{
  "n_layer": 9,
  "d_model": 224,
  "n_head": 4,
  "n_kv_head": 4,
  "head_dim": 64,
  "d_mlp": 896,
  "vocab_size": 2071,
  "activation": "tanh_gelu",
  "norm": "layernorm",
  "norm_place": "pre",
  "norm_eps": 1e-06,
  "positions": "learned",
  "qk_norm": false,
  "attn_scale": 0.125,
  "bias": "all",
  "tie_embeddings": true,
  "parallel_block": false,
  "init": "normal",
  "init_std_qkv": 0.0421,
  "init_std_o": 0.0523,
  "init_std_up": 0.0603,
  "init_std_down": 0.0603,
  "optimizer": "muon_variant",
  "lr": 0.00748,
  "beta1": 0.95,
  "weight_decay": 0.0,
  "lr_head": 0.00813,
  "grad_clip": 0.5,
  "warmup_steps": 200,
  "schedule": "wsd",
  "decay_fraction": 1.0,
  "decay_shape": "linear",
  "final_lr_fraction": 0.0,
  "batch_tokens": 65536,
  "seq_len": 256,
  "doc_mask": true,
  "train_tokens": 269600000,
  "steps": 4114,
  "dataset": "wikipedia_en"
}
Each number is 128 + 24 x the weight over its row's rms, rounded and kept within 0 to 255. Layers, rows and columns count from 0. Numbers have three digits each. The size before them is the row's rms in percent of the matrix's.

# layer 5 MLP down, 224x896, rms 0.0604, rows 93-223, columns 512-543
101:112104128147162126094150150110101122140125135129138134089134132121110094166120130125151119125165
100:117160122129131140128101165124105122097092116136121138143077116150120150118116113171134103059130
096:165090146142089083135149135103134129129112135090090137127120139126142150075123149106133137148153
101:115161114143161091158136129155156141108114161115164149173151131126136136099163095135124107133128
099:143168161159175149144115160141153136098135117113152150116129117086170121112139139130114164110077
105:145181130120111150103091130108152130149110120091116148169162084096116090119153159125103118110105
100:164144163114131116147140116151125133114072109137132109142107145121176136155123155118096114141082
099:202121134125113104091101111135128136140106116121144123127177099152104099145106110105064114132146
097:091139137131131092139099141134128154097140126121129112079131126131149139147155113195139194129107
098:153153178149101157164120090168111099105157120156148136121091118144106089122128122151124106131148
096:084131108136170123134140096118130112118134179119146153127086138132097114116155110118137147170127
105:123133170115092154156110122136174109143144125136092099128156124129094119118161131150152164142132
104:103130145124105145103083096121132166140184124114107111110108166113188114123134139114115151143113
099:117126136121137142135108109161148121115096133079144115148122125138175092130157182129129132125099
101:150161133160145151161136107168157152147133122141088172113128136106119147112139141127136131100130
099:142187126116113115131133130146135097135118146135117106132192158170114143108121082139130106104127
098:102105110135067150138090139115109155153127076151170098153095134100175136134142106117116106149135
100:119151170132144126127157170117153113122156118129167147157142111114120102131119106190121131138083
102:121142125151134101164173068107097112118122154137105141160137146134096116151128109130131126117131
102:140136115117141076133095135119127141126094123122089099089081154146117143115137094135124190152179
103:096118114132171145144117135147134068143089128170164112128150112149097119115145105173159118082152
104:123147147155123132144117155104094135127102125114150122173185151130147142105127115098100124155121
096:134128114155179115163124113161125102126150141145172120170131110118134119121149122129106151124122
100:103147184075137080121123121158138089118127111100169129092126109130140169093121127110104121123148
100:136118117102125120095156159093113115122169089159125100139147114156097133145115134145106130149153
100:118137054105059115125137136124125166133109104149132149120116123147098125143147126171158104145125
103:086127146172142144141135078175145118155172113140112160184114105115162109105121126105124108119088
103:158143085134131086098162106098159178075124139166138113162110134132126146144122138119121127109128
100:149180144149130116096106076135201139112128098143118144138123095144133121081137142147137131121130
100:168118133120187104177145112136143108119113104087121139114181091124142176132145150127125182115093
097:105120130084122142150109105114124126114116135127144128127137120121109113138113169137133121131149
100:141141136153112118154089157195087100135121154112102152099114112127113139134112093126150124119170
099:134075149132158144127185188119154135151123148095112119131123117080090136127133130125117108144178
095:104122146100161115116104117128121130178157119091162122137158133166119156146131093131085096157143
099:159132129158130135109127123136099148118194116105112132146141108121127122146122123139095123123112
099:143139131107126117118125112158115106145149123126144163140078128106164115139120149123071146117153
102:145106141098134161119085151090100132132120130134088157126147092132168121111140137154166136134093
103:114104107164112176127141113125135137112124114101146126121135130161141077105156160126137160097150
098:124148094139119162132179150145124115115134126142162133158071118111091140111095108109137097115119
102:106160118097137140135173112128147083133177131124120163115121141156154129150136137098139124125070
097:102142143180165144119153153162113126160087122074152143130144175142131150087146148091099151100125
102:149178128133140175114156097106119123120133150129142115141118112115173142123105113101144141094160
100:122133120109098110097139169154152162114096115128134153121107176162123105121101128119131125127088
104:133148149175166130082177159129138098116144151081095128145110155108084137115152130071091111146109
100:095140129168113143129119100148114159148084097153131149108181145143162114144116127134133111128110
098:080123126134104122112163149121135125158109154135143117132088122138108134128107130162141182113126
101:159136122174121120171151088127102120132095113155091129146073115161079090118158113124128116119150
104:113142096179168135165139135195135160131154141149159217095167124094094122068119127135112105094062
096:147107104080100079120113151076122145122119095118127117144129119159158121087115122137132108130109
095:105123112123089139090125144135158139084119144130090126149163109135137097140109128089123181112106
104:098136139119082154092152106151102078156093177124109126101132112189087092124139132157137113136136
101:146104108133162152129146181144105112161159145145131145095140138082122138087138133146144123144135
104:090134133087122117148172166083084098146160122127151130162167072117183135157155092090121134182112
100:072163108088124115142186126100128169139093110152112149130122149128139116146145129090144106112129
101:142153113099090137151122091146117103135107174139111129157143100123125132188140116154125186133172
100:145137102109086110090121153124111143102072113146096097140124160080070195113111118093104106071190
098:171161092120151135120150121165161113097144147125170117092124126125152129123168127141105112124117
111:117107146149130130122150124085114108118179127096168145106163141116100143117162142120107108204099
103:127141132137142105120107166124127142118117143118144120091122135143127097140156095196140130127144
099:134100120141125123142145126114112123158128098114141127099172121120143138131111108114128116180090
098:170166139085143127113146127135111116115149122151129127122138125103196132130126097118138168140158
098:121111105088128155106134132109140148116101131144136149140163127172160123098093139125141154103116
098:155125158163134106104164128105115169109133132125138104088129081134124187138119130138129112167114
102:117176116121120122125106151143127097144158116129138138170143089139082116089169143124149136180106
100:151059105151104176109148150155076134128152115124133101128129125165113133131128101188128170134134
099:130159119098135120096131095107184097125101158101100145185114148120136076127163135115130087097134
100:187136094152165124123118154159150136103146137107134111163152141123156135152116162141140124140086
100:118136121087157137141104114089137127131116121146104102167114134142170138126104141101115128149113
095:154119139141146130112134142060129133118083143104079096141117098115162087121155154119097130123089
099:144087103126133180144112124119092188113131124168095105149129147151154150107135124153131116180137
102:132104119136145155130126135126108107156122132106154097083097115080156117149097115144124130117143
096:115143127148105116108107138164130142106151084116104117150125117135138075113081124148063140140083
098:122123087140141129145130168175190124087111111110135126124133125137140132158099100114113142149129
098:120108131086175095148149142109129164116131086177117178104081151086191168146087113148111146158081
094:157102131152144152168089105146127159148125188142149134137130124137114142143134152130113144168135
103:131089123151128146140088152113145144106172139147150102108068113102149078101070122107145139108153
106:079108140119133153141153144096097123115094096133138171140100160132116103129140122128148124077122
101:129137104120127131156151122085089187142089183147128154114105136108125127110128125128169112117096
107:168091147151115120140149112175128204125123141109169118126087182137126130156099167102121158169156
100:150113114176112132132094143102151155128163130164114138086123115098165112092127139111108120153159
100:099131151159114116118116099136180124166140163097157130124163149125110126117137137096158106174121
099:143163134116132067126125139109125120115185139126095165128152128161109130182113158157140132129101
101:130121125089146124131093129109162078134119143106190123084134140163119105128114172134136132164141
102:137120121158120151124118106121142085130098119130154132131129144119105107108152148141134096162119
102:168107146135146152138111138132172152125131174108104139150103098143105132132131107118106119159127
098:093106146141152141198099108133094112126119174112089140100103142184099129121109123143100139088161
105:150140139165130123089127153153113142116154136127144141148136064116156145170132132133104114152088
102:146175103155101161112137119086117132075123130114127118140175159088151106163115107146109184140139
098:150156114158136136149120126151165120117140109128106165111164082181099101153139175180141101127135
097:126121123108080124130102120077153137120120149160140116172143106142128157143132117138131150131160
101:052086159095100156143125124153121134150110093151115112159119122136153111111112097133113104118176
105:103114127090127132147105137122161148144128137149081156057128092112149161141120133160114088111127
096:115137142101088106150103097112137125103151112175137148137137129112137166109127136151119126180110
099:109126131158132126092136130154122135177116098129095051106169134045132159117107147090133110150156
104:096123150093118170154156101097140164105145130127092140108147085155072133113135145077136111078149
101:157117114152121179119118114152127130115149170110134130136145135160102134115118193110111139129122
101:170130111130133171155142086098158112109091127097127186104145136123124145157150149110119160124107
099:108125123090132121144115144096143141147114123109101118157125127101108132124138132089126109165148
097:146169153103080113131162173134144130120134141146140173124137146151069148109144131134149103151096
102:135142110140144101122135165179128133118124140123145127100143110121140107101134139155084125143129
100:099077106107138094175132116150123116145081110132137155118119110147118154137115139116129133071140
104:103124133117109176129142086092147116115153149130115129115140091140131124132095133122086110202162
098:114157099120115146112124121143124120159192110148134113109097142115159141124110120124171154124114
100:119086139137143120121121115114174140170138136099141094122130141098111158171119131101125144130088
100:172107184146139092141140152138147080156139107126179148124144111121122166128103131149149153090135
093:143099122153108118122119125131104137162152113193119135108152176096085173135104105119165120127147
096:123118137147128148099123099141113143171129147088149147098120135155113126132117107126150093103132
099:139131132145103069118141146121118128117089141138080114190141078148134134107138122113151127119123
102:091152135091120100089133115083116110143131116134102074162146133146122136090118141171133075120104
099:128164092145048066157118116148112106116146130130129120182147127143126132110127146087127119158120
096:146111101105140114139152130135124117119113112135160093098125117113105139115127119114150142127159
099:191111108133168148101083131119153173127102105157114103191092145091152115139132096133105095113125
101:165137167126076163113109077161120121126131134140160098105166107143106141129103132121099136160123
101:131141137157153186105144145104111127128128147122128122103137145122092109110129123137122126126103
098:101061118107138135138136159109108094146118107118111111150093122154114120151122103135081103133118
097:157127124117095122135113124133141114121131135128115148071149130089124102129130114154129120105106
097:116125104102151126127110113073115157134156112111112102155135130101084166137080128178141127069131
105:170142138094112120138120144144133116127140125139117108142132105185148116174115102147151158138130
096:121124167142127185147114116097126121140156152122133110105126130080148145127112107103137153125150
098:121116165107131131136105166124131134124090112141182089121184148123147127141119126177122142113160
093:158104145135085170117130101118124088128115136120106107105143160116101138106105107196130145123124
100:126105165172141125133123163185103119117118107125101123075164062104122134125119172119151139097108
102:127095125134103171097144167124151137158140135154098137112114113079126143117098091124147145093165
101:095118117150138115121123156145144146131138118105166102094144125125178144080106162117128118106122
100:128075122127143133120217176131076160138115133110089108130108109132137102122124113148171110157122
094:147114158203148122137120105131137164148114126138111125116076142127131117084134123112135107150180
099:158097101153109103096164125145091121114122090129139159133103175143098137145158114120123133103125
106:136139134127115101127138146104147130110156115126103145154110148141163138093163150134128107169109
104:059132153124123134079131133098133107135129174140118110131083147134146125143169132126122104085124
094:144106154144123127135157156119112151099140124109111100105087124121138119155146122116110146159116
096:130118135137112138150155078086108141111172099096105160126115148164124126102133122154116120110166